Weights of a small GPT-style language model, trained from scratch on English Wikipedia.
Size: 18 layers, width 192, 3 heads of 64.
Architecture: hashed n-gram embeddings, learned residual scales.
Training: a variant of Adam for these matrices, 205M tokens, 6254 steps.
Each number is 500 + 25 x the weight over the matrix's rms, rounded and kept within 0 to 999. Layers, rows and columns count from 0. Numbers have three digits each.

# down: layer 3 MLP down (transposed), 768x192, rms 0.114, rows 231-359, columns 96-143
# up: layer 3 MLP up, 768x192, rms 0.121, rows 232-359, columns 96-143
down231:544538466508480459507515510511498468524499490526487548515484472503512481522422484490497519498532522496524497508469461508501486498531479521515502
up232:515513518438474482512504494523548559478483515521463506453471449488472495524501540485502490476482457521454523477516514495486505505507456528476494
down232:534524459480507522515506514533553552488512530508504506479500467500513519492510514468500509510498471515465520486505495483512539547528511493504488
up233:490491451513538484507510481493504526469525481487491515492478524481487493496508460491501518524508510510476459501519505508531496482458494504505498
down233:537509474504491484512505498527456529477499489540484548530497496467499493495473522486452522512511493468466505535507499518496488488497510463482483
up234:471499477501506502479501509534502505490456490500488476521550559536467520533558490530487507497486491476489466513503566490523473485488525478479497
down234:474473479483498513470506470467540474476484490530497501481540526481546509503517473548542454514522521578512509521491531547505497483516508509502512
up235:461456517500504494505539450509449511473508521519574481521481516555482493492497482485502483472518535520456463477488481547517507496491503473499519
down235:477476490485503469515504481464444485559477485466496422504466535526491454515494492443443528470534494503487468474532480488500512535503477499494498
up236:521492533525530465489487457535480483530457472524559512516489466494507479547493491518459542464480493511468541470519509521525508481501492464504484
down236:507478467470462453496446474460482544515529498551521522483501462494532436464460498543494498471490480510511494501544497498492536516521515439520451
up237:479470488472513477488534512499488467528500452483535494526525506476509472548510513459537506497468512519444459486512514537492459476510512517469524
down237:505509515512497477529511489553478482520507507489527496523489473528502441486507485464501521544504476525489528442480455488505472500538502528485483
up238:461517532498531482478505511480476481509504503517502503517513521502481502506499479502481495484468492472465499510518471536499496470474500523485468
down238:504497448479486520456510525491471507465466532560478502486521534490505551488511505559482486453509507507494487509456493480441471474481479505509536
up239:500510533458507451475539504488534479509534527493507513439554492488493516497509532493516509542456535535473447514540549523522507461495497484514507
down239:538531459533543506471493547502474490503533488525481542514511475490524501491511497485491500539491488489546499497503483482481538534506504499514494
up240:481465531532521506509521492571503492483535518477490532489517479433517507500492512521515517484481549477468470510554507474530486464492487535470544
down240:516528488533489509503543485500472471467538476521476503526471499459496491505518505515478497535535547462501488540468453473484547505470492513468501
up241:517440517483508524554502540525489492501454496501451485517527516487469517523514502468530496470483504462494484514507497511459460510527469524480493
down241:495501549471491495557478501487521442477510529507478503505512544508479482475509499540525518517487485466504501479493457521495466507468467486523545
up242:508435506541527498471499455519563463449467568490472466515503525493487571508509522473504486454509502499504473514515508495496518509481494484519497
down242:527542510538467523528497455505524437551475471562504512504503484498498527473527546475524490478506461460439500507502527531512514519479548540480477
up243:522486509491498504493503510510483493504482497537507482513474472530499522497533506493503484536489526509507528524512507516485484457498491480496506
down243:513509517477508501487497508492480493514486521497497488480511525513502463488525536477470484493492500510535529513490505507489482483497541514486514
up244:483533510500517507497518483510501532489478488501522498474473527473508510514492484495486531525462454456484517480501495501538537511447490463472488
down244:515512515515536476463517511525515506474466543500495511480515515522519501513490481502485554505469514439489566489489477521500517477451475459484489
up245:482517515504510530499496471510475500483508503458511432501530516485499495546496496498522492469485493500486508491513495507533526517488533508469515
down245:474477513486469481509529496485488511502498504500523511487511526516474507494509516487505492484477513481504502516503480481478508513500538501509475
up246:465479509543504514422494484538522500464475535510483493534481526503510520494497493530497494471446507492501536475532516519499502482489489487504522
down246:492489513518518477497500519491519568494483514498470488485501496512483479506523543519517522499466509493525527473471506481501507553441458420474499
up247:491535512502535494507445488544467462496478500504484472482478497482514504521502488475503495452471514485506513509516529494521492501463489492480520
down247:477516468498478493503457493493476486499465508505479499475510490499527461511499534507560567506482511462483461504504482508468472580485522537526499
up248:451448504516515472515501502527488494481475494535484502469474477519540489517491485527527470515516481554501525498531494502475504507477502493473518
down248:507480523546513466533510480515505490499465491534531502525534525496548418563512482493500510504482490489500471488486529492482505502483481504517480
up249:507498530493503509492498480498504529514533549476505509493566525522463519515513464518515526491513508456520496464511485474525541468515522479478470
down249:553496514506501519497524460531480488517511514508529541496520557512480513488483460503503477471544529472514478525508481483527484502518510504473482
up250:514464519533480522472528514461511431491540520545527481539473515471511527482460520506443493453484494475500525473485504517483458458512518469489490
down250:484495498465481516532520501443493530533497503503543487523492444508512453530468518531503471493452522495456453528481432526487460483481554518479515
up251:526513501480492487467523486500474519491484504461451455464503457562521508477534500501534543484522511526478517495474471508511491517529509470483538
down251:545482444500480497489477486462583533518513488462499512461498461509524509512459497460512523469516462505497509501511488511514468508524508494511504
up252:480479529523544555501516527505471462495561478487484549517494530467449512463500466475493485480457509521491467481522509559500515466486476514495507
down252:507471505536514493488536478472508495522498475478538499536496498500479487474538497481490514529520492537492476552494493508510528504548523490507484
up253:526423477488532553488502473483522471489498545522468470478490517494538494470508506516517503514530520501515513499493480487453473470587488500473519
down253:527483471531490497524479484450504542524497477522511472519486511481520521490476480503536495513539475506492494494460463529519464482526505522523502
up254:497504541530509522434500489502509491435532485483482505511497550477434498491477546540506478466527528485502510482489568506501534495453498534518542
down254:479505527487509536529551526524510517494509535466519438523484493501505497482442513475505473509448504499489515495426495505536505487477522484531509
up255:472530500530503477528506447484515490504496534513514527502489481537517479443564506498546520527482516502511510468512486496461498462514504496490489
down255:485504478499503502482493491491495503510507462549522455486476529467478485467482490516519533559496524470504516463472480512466542546478520496497493
up256:492468483513470518443489486503490503436508524484453491549483521523482512549513495528516491461488535503490481495495502476520531535454481506549537
down256:501511506540473513512486464524570468514473501540508523494517459506431481432471551513499480483477484487454509496508503530457489496501509546486517
up257:511548486509503504550495543505439501514528490476526535483548471524501435528515537488519487486485497542442472533509464523505481488457547477503498
down257:510501497487509509474512513486525464494458533578471467533533520474481561515511475518505523485491503497546509475490535494503457518510510489464557
up258:530488518545491503491466499514508537494469552526549531468498497440504499551518501503569464505475536509507479491514531495499517473531467509497492
down258:550460560496473496521471526523516474503483515483506492500502537484502473470521492558467482507499473502462484511462529545468518452482495502483498
up259:502535521497504478452489485506536502470505492453500505534493530498488487482568518527507475517486468473490543514514487503518486506479486497488483
down259:497512491495487510560476488520485501529525497503493505533476531494470468492518491508472487505509536475458512501514511459550504516472530482436487
up260:482540522511517495525511526468517493498479482508541544499496489502482501517508466526489484504517507497468493434504554543510529469453532525511526
down260:561522512499480467498493500499476513489499503494492451519520496548519534524495491494505540498501519539524518523519491501510494528523483464494542
up261:519491492538502508510504484491493499485481534530549474520497483505508479540520511472543519486492480493477527480515473492491515472497463505494493
down261:513476469475458510490517534536501489530490512534502505526482472510511489474483513503498543477489507537540516503464488487506473537511509496539464
up262:524542506512561473504519520514480463446439469472495458474471519503497508560492503474574478507525524508525466537511495501461542517516531481501532
down262:496530496527505472519479504516514493529475504487481512473505496510452475508501487525505526510514516463525508500511512505485500492472510529487506
up263:471519499503563494459545495483474479516483511501528525493515480497478488507481475509490470522472539522498520504515506506488509455470518532429476
down263:486515465516493498487495503516490510502496493518509499491470517491500478488475493485464464517506518459595548559464475513501519551487505500507498
up264:481507510465492489501501512488468498465497460522502511483524510518478513493561545533506465532463516494480557468503553511492517455475472545489499
down264:459525484520554509485511505470468502468469506538528505507449499509526535550511453528527504532491556456533484505454484494502491504521523447503489
up265:505451498535480499466484474517531498502513498505535480489495535491467517487497477533498487491512526480489481485507443527493499497520487485453498
down265:479499431467445502494533507508550498504458527456480497534551506531507509522508488492488539460501501471520461503536476520523506539527520520494465
up266:498449535517556472438467501505536503482511522526506500491524471482539487489481497484482508495484523520518484475521471492478481453500485463494534
down266:472524501507520484528489520438453506530485465470490512544475524535508487566488505469552495511542532472504481463468499503501490508517510496508507
up267:486519485509504487534518516531485483496499495504499501498492504480501516484503469494523467492481495562478496521537492517478490488500475521467531
down267:489516500503482498481464492478501480494475555496504483484557486516510493526484507505467491501441496476521533528476501424514506523485452474527509
up268:491554488465518495485505479504496458439481553504561493492546513491495489487521516469529487470487537495476514525536510493532504543472519492511494
down268:491454483510516507498513514504509487468506444468487508536472510531551525514510513476484484519493494477467470492468544540502483479559531516516483
up269:492503484497515498480482451524495504450509529488510462502523552499513464551486445494499518528476515516490469492501477461547535526496497487510504
down269:505504542518522508544491499493512520508480526543535520512490517540594498517533458506487498500518474442517529515503465465481502467549473541519465
up270:518509476482481509478494516448553481484504519506480445455451532484491550489534463450544410535486470511488531502495493515504512479447540478486483
down270:499511464541537537474480527483535494478464491489472474488480511506482535466450475424482510496508504510468551451532485524482539485461457548525453
up271:511540507529534444523490473431484512467461511512506502523461503475468509507476446488545483544495504511481510492496475551481552476511505500460499
down271:489492454535513511483474458461464477514510519509515510532493516530500520487492501517535514486510542536500496516493479498485493453477484553479515
up272:502487496487508527522501455486515509493513528533510473500472566488494480513541476469510471502492493480497519497479505499485528504504491529558532
down272:488518460520497505514483463481524548514478514537502490487533536521510469478522446468517492516504463506503472490498497510502509504478463462521495
up273:497490523474498512529491549485505485511505456463506485485518478490498487483535549507512514497517473485507506503474480469479498475461512484485519
down273:523480507530521546517494520501497522520511499507525506517502471508523503485484501495518477535505478493495481463471519483486507518482493500477509
up274:465523533493531482463528538482496511477488481513522521479504538530477531520521511571486516509484497511488505501510493527531489500500544478509526
down274:470486485494508514513513548497518517502516468488503495532551497531524542495497471529510499531516543506464512507505520518513517495483494475462534
up275:525456480504508542551549510503522486474448489468537511534503500466468536465516497532522536522498505546481473498518518516491433506496542535519500
down275:522523505466513504459500501508506504474518502471490451523524522511487482490500475497506494502476484499486492521536525501523495512485499494446565
up276:535501483501520491479477479511513480470539498491533535525468531530478499495489484498509503519514511513490478492502513507512554502490483512503490
down276:497537494500479516489466475529472529505480500539496476501532472521530482522511487481495519483496511527519474506489501515471468504486515485530499
up277:475457492487510540490500498511508472502463469495521487468488541478540482509513497483538504531536500520470466486523484494539480534448495470468500
down277:503519475491493485501442484535500514512506486510518498516490511524494489513552489547512553504512460524545512485540462486499489499492522451481489
up278:505568543463506493473530504484516506503473486470527506494504508446517495521505526492525527515509474482463486461488479530489465510462495505527482
down278:506483501487507519508489529513490523489479502534455512477527469512579486483499486522516513524504492494508488473474510475485527563480482511516515
up279:513514508454486474521494519451501483491489492504521465492468501535471493484490489482528449525501487478464500491503449490483474524526508496480519
down279:536470497489485504523460529461532496522482493514508506479511498521489513471491476496513492527522516485476498506432487507510480487510472498512450
up280:506522498540494496513509455490486481483460536507539466501534526470478500514510503474511521528467530525496476482509449528460523466499506513550490
down280:536482481505510455472453528509492512510490513496509523487507494503522505454471482529556508496485534479490544498498488485482511516481481547510495
up281:487516520536469536494520459483505492495489534509511477539510496470493511531515513437513526498491503497490521482484463508489520494502501505488520
down281:517534488503464480483504487497497501518493516495509503513478476511503485503479513492514511494508503499510500481458501503484509506496521525488494
up282:540505492479507490542484491510524459550458527534451511465459496512467488507500518514478508488523444522530510536502436506483486505502478481468510
down282:478523480493465497473510505522468464493472491465519527451491501487534504505524491468494498511513474519506481514509476501484513509559520491491500
up283:500531469457505487514554510532496477489522476498492545481543533539491466500488458462500497479508546513484503500486506520509506487524486505509501
down283:501498496541490483507483500458526508517497511526504502459485503500535508520480513494459489512479487509443500465505502476503498423507539462504468
up284:495527526520518474449482526486508484485522527491528478465448489504483488482481492538531512481504511474507495533502519542489479534510478515507487
down284:491488465503488457474468529543523456505514482462490487558533488529459521496441463495494500482561510495552510495503508505465508491486485486520462
up285:488527473528542500481500477510514483502474499518517526492499483509494459498514525509498499524504474504465544497501495505453450484499530514475479
down285:493482512487507509481514486459443526492526495501467489526513505504486594498499464500470506521487521543498458538516504515518522516525474496493524
up286:493513521504505496462528513488519534529498500421507484528512505538487499482531486482508515500491490522496469507518523499533457503491498489489516
down286:494504511538486469544531466512473518510479483478487496509524466518491503461474525439505506458504517500468501488521471499499513464485482457483474
up287:498508526470490504514530506521536472496520469513514466505509459505516433459473492558513523482472535514500471502482494521520512490475524511519470
down287:523500488497504527486458500537502549445512562523485516512495490505498488424547480528480497526496506523522528498452492474512477514527510511483473
up288:460461522548514469502546506530518489451539483485486526453445498522495528497496515468514488478444501550463467473517447529518489502483493508521477
down288:552490463522485521547518503491487499478501507464516480487458445488488453506496494486519485546520474511498544473513445495502513507519510546475451
up289:517541530519553498510543488502523529494454463487489447511506507473442512520528463452537508516468516508460545500497462521532532482490468518466488
down289:460537495494472517519509445438503571487490458482507478471487474518461499496516470483511546468468493536474541507485485502491516489529506458478482
up290:473506501483491433494528526513498503554450492459506497510505537492521501523500480510528440476504501479486451437503520520531461506489493435528502
down290:513481484507487509510465511488487482498509474565463540480480512506503510514502518532537476513539517473507508503492492441476452522498509520514475
up291:501468512477485511509507481499512485469504463520468454474527483465495460500490510499531492488486469514525503520524492524527492482497481532542477
down291:479494484485474490514476474495539520513527482536495472463508483513480464552486513451527510497502461513539503540491464480475482539498472476487462
up292:511526505496526491504491471524500496477470526499528448456502491505467543524499466514482515528464486516464508489494492530521516527499519490514558
down292:518474504541510501539492491475529519526474535549503493492511510493492543485495449525484498568497491506469509463469525517502525535540479478538500
up293:486514516461534502493501499542490490502453520529446462482495494484515522558474468487511472440480502513505493475505527528471492513500473505472525
down293:534533499491485488523481538519543475469493544486498488517457510508511517505501534522523477488491469409512502493484449507479515494528516485488561
up294:486504503450488488554489482503549477505534500479484464473469509502502492512516505497502462478488463510531496521517503511495490493501510486483496
down294:466525473525513497514482478538533496491507477527471481519473528547491458505505461489525495487477501480489492513478506490484513535484500499477496
up295:511447493512503472494497527489483500497511545526493478478513473464520502495537499461487478498477538473526498464501502494552496474512513499521513
down295:498475445541510482490481517508506489490553453497512484518531517491542466479556507503472451507499542495464482478534497470455509457477478481492485
up296:513497511477482502495529486536519483536459475492521524515520494489557499530488465484492485474499483502501483489488506511494507498544478508472476
down296:526561505483456467510500519523549543525488472497503553500485503526512464528484505485552491507493451489528468479486503480489512496520515550492483
up297:486503478542498489494513515515495496503502472483516502505511510505497494505513473456475457501489484500461512497530466504516478485492492512457530
down297:485535481527505507511531478487514526514515502501496496532478474552485497507497497463470497474526512512500497507509473485515508494534500497476491
up298:532462476547557519513444524567476492517485519519513498520489465451472547521509463523519467510504562513528508515527491526446522469499479488484482
down298:473505475531524517479446461479523495476543517502512517533471511536519488491496518512502492524526545475501501493498504483500525523490490527485474
up299:513519506519530506493504496481512494478510513481500501508546494479498493496497465494474493553507531501500501502527492528516535493476501483465477
down299:478509469496502496496465490510496517503522518544488490503514537515499484500473518504508491470503503509514469517501491467484461511517490504508484
up300:486475492508483497465466477496493490454533542489510509520493522498500505512535492522525456506522488456510498449517524503486498477530499482524516
down300:520508490499501511502476484559466502480562541483504528539518554476462508474512503532480483509506546485524504505515518492508510483506499503500488
up301:473499510450501470545476518508483507531485460464501499505523499511478550551508480525535521508509453483482498454494481538497518501505519500484507
down301:514521536516543498477505481507567470527527519477500484506518527493466505429498510497479487507513525528527480513487459491452489477527482521487494
up302:476541492482466476505515483531439490508436525521484502510474558479485457498529469459547497458478530513502534481498514517488519478477531464529531
down302:486531493500480496451490500460478520519505558518472499555472541508527498459521464501534522463541505523494525501487500518471513450501527496517494
up303:515481473461562480507523511497470452509505565473531516517482490491500508503518468480542572482534554498499510509504455505487449521496516501436494
down303:491508514460506463524515516529481491504530530496535540534474472515442532495493443462495516494536508459487501487507479562490474527481550478457501
up304:489487509526509519484511490492522527465487506534470506502471436454498493498509466507473457529523516485447548497505485492549534485509462497511526
down304:487505520473467478535503487480540515495518485464539538514463486506488482508481480519453515513509499478511494561540476445514551467553496509502466
up305:510493523542506490525469474482512483477509539522466501503555520462533542491503504487508492514523491498504504507460472515536525485484495517535531
down305:495519491552522515511527500513508483493484479534458515486502529501490547442496511480460487530512511520487521494478484487476545545499514475530518
up306:501456506553538511485518485488497505488496477525519501496516539451512492511510510464537513496499527496502489526545490509500488478525530534480496
down306:526521523500500438504490511523459560504475510550512530526488480472461461481478490484499533491501473465512453491516481468505517517507516516495483
up307:506473510485486511502493496501512486474506523501476501515499534502478500543529487510504473485519525483513493483508508480480522523512488486517492
down307:477484518469503513512494494525470512454530505496503542504526516475489538512524501515502478475489485512525475533514491502489523503540541521485498
up308:490458509557524479454489479505478521511476518503501494514501472461466467495462483521545465535496558483540537466536469543491540500515450531489526
down308:497495454491514520476502497513518470488518484559492499571486498447490490473487476495484521544544522487504527513483511514462499502471455562521487
up309:478468491495479518464510505505569470448471506489421493501487549496501505520493472545482491446482486457504479490499520490490516494489519511491491
down309:454450457499496542515506535532519479484520509525525544462519480464486481495466491536496451534503467519540487511451511526537537535479476526506499
up310:453469486479508516510485527535467489501491512502453504519441463469491497467494515490505528526524535543500483503520480520522518468504530530509500
down310:454484485479505541501529504477507503500506512519482493521479505483517482458483493489520477542468538517549509507441487496541538485521533559510514
up311:485478519525518503532479507532515493531477496533476498518523480521499535526485477482531510480491537511505479500492490490473514517520461495515509
down311:509509492525471515480466501525504501471497506513493511525506517550501480551510487500507540500487521514542507487512498481441519490532492496467461
up312:481461498531533492472514515516510511534521490467478496501546462467494488501488498470502489496518520510498487532508476497522507454502518505468517
down312:443519481563485508494511506497499525467495495515529525521489517490456486480474461497477470514521540484442507535485475483466533510520521475468468
up313:504516554522536536467454498477520488494488496502473497496488478498431521477503521522510502555506469468493494493533542525493502529481462494443514
down313:477527529459493535471478497508515464511512461475500505467475505484495514472434488484499533516481457460514478516465476488500489569486511517514501
up314:493508516549526473453497482497461487517446480506486484503495508482484488526509554541503488519487552516468499527507533493489422432478483505516495
down314:524515501521533520450492524518474501442472514524516539488523462502507493517516526506538503515510505465525515511494503493540535523484515492492490
up315:529494500556473490501513499467508487529447535520530515488484462453488475532522539524559502483458457521482499489531511510447474482479482518505492
down315:478466498511532515517494510490478501488501540538545494521458505501517487490521489556489499507479503524462507421487485514516533464498503495470511
up316:477536482543456466519526480496534502530480499449532498463510482502522479479525503520542462491513507506462492456522526507491474495463516486489463
down316:542503481523472499474451435476498471517522520545531548539474495508513456472494511486534501504507469505476506465482497471476534492470529528506462
up317:497439502468492502489506466512544498534466490503506483548514464491546531582500504514550506467466513468508502469493501510553495496477538510437503
down317:516552453476531507488496519544542536535487511517499520508502525571495510437544505511493496539478473502518491449523473539517481521547476488488491
up318:457490490456528504496457478521441505522496515477508479515510482544501526509487482502513510530537541496471466513502479514477470543540493501511519
down318:503515489511490485523454454488479538519541539502477514504509502520473528478445490513534513489486511499474534485477490458483471530503501509492477
up319:488460550494486517475508507484490510515521498477484503497506504521482561484514457466505456540479480522497483523491455503479445436508499484455536
down319:497502502477470529497479477495514563524499518488551487513448507528509504530496499483512483449522445484527499519505513456501464527515490464507541
up320:509475510451533482484513529538510495514524483524557511503478438492517452471506478532472493506496473467519545509500509468490541513499493493497490
down320:470486458510498468442472551473502481526528460491495527541501501516539500538512456476495470475529437475495491548485519442500546473494484494503467
up321:515520535490492442514545499522494480466500489443540489495455514488506499488518514487502499498479478541474497536483500486526472496535440480507536
down321:522486460485470520494507513520483471494513504529485516488496542496507479494473505505517519542475480475544507510461524441523452504503514496489490
up322:532462533533487490517528495518496487480457519475499487510495468505484515471498420493537547507507503492532416515522499499482499523492526450440475
down322:470539498500528502518505485504499491514494526522508484492500489460487523503484492475553503475525515466467517506549496429499466481521490542483509
up323:493448502489513478525504503493472493513471452530453488491504502460552489548492459491499487495487464524501471532515489502484453515491494519497515
down323:509507487505505483540527486455444488497487512571477524480500513513514469483471514496539515487528496513512501519551501502503479530528537529505488
up324:487484498463506487514489496480510510489460526485487500495515528469470510520511509513509481517470513523498504485481508475471514499470516514467521
down324:514477513471485495496481542473491518503494476496498505483526525488523496478485507538508511479497533525500483500453519489502499518493483527513514
up325:468499518477523512541484430474537449473478524551516464479495447485520525531519475507506464480477456520471526454516492533536514470491532499433478
down325:462526535471535531527497448498518504481492503477512496484472491485499497520508530479503452446520442491495503528514494488494464512489548503470523
up326:495467532501509533521492500520415513463480524500510514460497493549471544486500476487498506462505570441511481476497550487476472500510531441503483
down326:493499528476448462470537491480525516538501531472526492476481515475482505508503469502456506460527501531545479503491506538474451524498503506472524
up327:498496504501508504501500493503498496494502500496491500501500495501489501501506498489505494503489505491492493497504499502495500494499497493496508
down327:506498502502504506502501494503494504494495491496501499507502500501495498499498507495500504501502507501498498499491498506500502500498496496497498
up328:537507485513491510444498437493527508487514560469480464501486456454498492508530500538504488517472471479468490554482465508563519479522492474514454
down328:499468544550471527502466565495508460513513511475516495447499537490500533487556500517504477479496459441475515545445526522494523475504504482495479
up329:505507461508510528447505508508512462512537518523526468529509486468503489525530483505516489508508490544497532521510467514522500488474440493477507
down329:518499521449485536485532528501487498445512515525496484469483507508496552493503534538467517541481533512498479523459490529489480563531539539501491
up330:478490502516521487495556457493434494468458515496511511494520454507505469497508509536512527505506487512493482511516509518531488488502505491505482
down330:510500523521537483482511529491479523472515497554498486501518488531488509500551544511500503480502523502466506535482478504507526489491490540534469
up331:501457513506493471470532431512457478538490458514453536526477488494530462492492581533506534505502481550495471512514492519536494503485490494496507
down331:497524503514493501461485503479456511566477491489451518500485486496478475512494530495494568502507483562471498492492467495506522540494556512514521
up332:509447477501470470486497490514481537468503520536512488526520477524532483564500465465573493482505507546513464491525510543534513508460517488461517
down332:501499535503454497474435521468516506510523483539509455496539479533486454470476483518507474525489497577513489501502515526520528493554509531458510
up333:470535496502507512497530469478471526463492524486500527516521540563493469500531470501509509530477491447500476478499480522495537455505500476483505
down333:491503488524451497469488486478514541491572495474509548483509549496502494471462482468484510457499506499513442532507484467520517518556536525503516
up334:521516494487491470519493510457506494515490498497515494471519522465509487558509504468515477470505494496489491473535488509488510476487546538482486
down334:510514523470495454526534524516465487491482516494501516504512518511513507483517496483523506496528530503512497482519513483476482511515500508504471
up335:460455515447470486554496456563451475474511540515512470514486515494477504517512501469490543496500515521541512497481490477540513475527450435484520
down335:470495496499499510492493500518454496526471479507516458532441519445495543488499518537463527531516500487520440533488462498491508518540475468524459
up336:504515530468497466462513467499471485489511537543468488449528490478484433472516466510526528468536545487516550520513527505488483500494501532509511
down336:509477488461486470519513498503498556538514506496474499485507477467501530535511513536535494511505536519462488527490487503505510499493481501524485
up337:514494466494516462454492510495561483521505525456512470512500495494457520474464498534502504470485482499494434501513535525484495486469470509471490
down337:471527497538510475523492505519536485546508482561498498501489474507502467552523516507505458531521506505517510499484526460466480454481516523467495
up338:485490505515489478507486517509492510527478489495529512518470535495499507534502484513497481515450491479467514499549499481516481495473491487496514
down338:524483464471500506521465502512487497500526486531511522526454513511488499500449485512452499512518501490469480486502526487511509547499466487503493
up339:463497518503467509500520505463488493508459491458506521500518499499494460531530514467547464502464500492483487460510494497492523501475500503466501
down339:525473489497460502482486532514491493471536498507461512489490532489481497509474479494488496510476483522496499520511520481489518523492482485525485
up340:436478517501519511501453502508498502520509517527506518490510448489518507513504500476478517525525508495498517465529541468500476518461450518512522
down340:509516435512494491510466503518498480438511490475490548529547506503552508517506512474507526517497502494477530524507521490469462547481491476545506
up341:465505499557495402464493483482470532438494481547494463478508474511486518500491476521527503522499529486483493482502514508519452525530557496445478
down341:528508504438513472421429495471504497501477502496489488483503514510495486496491505484512475417491482463530464488494523530498459511575516486506521
up342:461502503480493484521510507510499470504478491523528539464496494538505508508523422503509494509467508506473438506511528510506500531491528485513528
down342:527524503491502441473507506448485529561515454473501477526506473478463494491514523461477482446542489478516494488506495499489509459501489498446519
up343:511489537513526497509502530513509469503464502491500476497499491521503484516499527501516483521502519475491479457527495493484510474479447504461492
down343:511509495500504492493500478525514496536482480457517497521494503490505465490524516518479555487513491476484510475467463490476475489479532497491506
up344:467472548414528530498507495499486520542503521478493456480531464526476510491536489534453485495477513539497543488489482503505475480491496519477501
down344:491572479459506513552476517477474548548512546496499460478491522547512500506492436514478518509514447515483537463534529480476511517501474484516463
up345:491522504506505465482532483491515513533521524469519519503520490526502501536497507462542536465488504493473477495475484525548511492518475471513488
down345:489510483475488492483503504497498518482482506470497497523549497495467485506466487527517500457447510525504437522501517484460514515516505490489493
up346:478513498563526473506511516524508461513483526501497477471519500496496503489515492525442465458509492474470475503495530533471518495476442501478478
down346:458521517522443460542435505494493508509486511516493486559507482507516487508537487498477481496508497462531496483505529533493492457506483489515514
up347:468508504489526484507488474523480505529570490531514504476452509507478505503517448494513490505510525520510464500528469472519498481457462510452525
down347:538481491549508484521483538514471500546500467532538505519528474542490466475496553489521494538470448478528499476497512517490476464447449477450419
up348:511529510496516531524486528502463477458485458557442465532492463501479498541480519488568497527540492521537531520508499509501486427484496558478491
down348:531544497520502523534489577519491492516492486475514448505520471529495478471460461529556470477550553534540474536513526500533517479474497521482450
up349:458491529474504487529530476507497507523500475450476464480537468524473503527475514474471488502524512545466484492514545458546472486496499492535483
down349:485493498514516507510491524481506495510518436516482536468549466468501444487482478494471533515544448524497532506508499477513518460543514488481456
up350:504470493504520497508501508515491517505464471478484493480516506495470509540486491482512499526481492466464451482528507487484494514499464544507482
down350:539500476476527502524532516484514501522495460459538531542491499494523505491512507463508513502525490479479477488503467487473508488510510487479492
up351:535523525520514517492516490497517487509495479497488531449477557486483461504534461464469509482491506490477507469520484511515505520492552519506533
down351:494484523512454515529482514519474491496484505521503556478512486482478449502460500471509574473532451509543491494476491501487487492482511484472489
up352:486506533505516503514492492500518519528449523524541517525493527575506520506502489462487473478475488525460475546511466486514493471513471478435459
down352:494490500493507500476517583456544488501504508503490497510500552541519489472512539480496541525485492467478513496490479499491496536535506477471539
up353:488512517564537495514512501538501474478485517526474496518538528449485517457506487492493467466503518540454489489510458472507549481491507483536552
down353:469499522445491516477538495545514496472472494521471461493505521536499488502470516456510528495458546567478523492494473494506523502507481546490483
up354:452443490540539513479509533452504515533564500479516506496495545445536518512476494520492499489497501512451488476495490561511493487530499504514473
down354:550507500515517492470521515554478524458552503477469462491534527548506436486484547495469495519566479507498505471483494528506551526505476484464533
up355:476512488484487482480507418553486502470526508489499439502523509513491514495495541476508505510516455501477453490498525531531498552514508461486530
down355:484483471487467477489500507520500500512476485520492493470530528542495493523519514512485535497500517517487499501483501460510516527490494536491503
up356:505512498492543498522508442543487486497502559475494489557485499560505451437538523516493484522469508489487511473462488466538531457442484444512520
down356:501499524512497465488476500507516483527476524454518505493532495510466468522474531509501478486532475503461506522480492467504516505481519523507471
up357:480449526513535460508476511501470495494513515495506468459463518487504504483546466480480467508475500428494486455487452499480471455535457515460503
down357:484474501511485522489491498454474523541509501498501485511529531518506495474516451523501467482498468455500482509452534515479479468513479518493504
up358:481469521521492508513505450501547507510485486540494482525509521469511521562527527488521483526486575525496511500496463472538496484480494500509464
down358:512525512501484522462500486487529505481539510527490495514517480492480528524494525495499477553512508502516505509508464482531521527496499504535458
up359:492472549503498491486525500489497481518524536491519480486453487506510481481523509480503488528480505508479507531489485497515461494522435516502503
down359:506495502512503494476509492436488503513493517505502503515497515518521484467448500492474514511522468482482513508495500488494487533545517516519484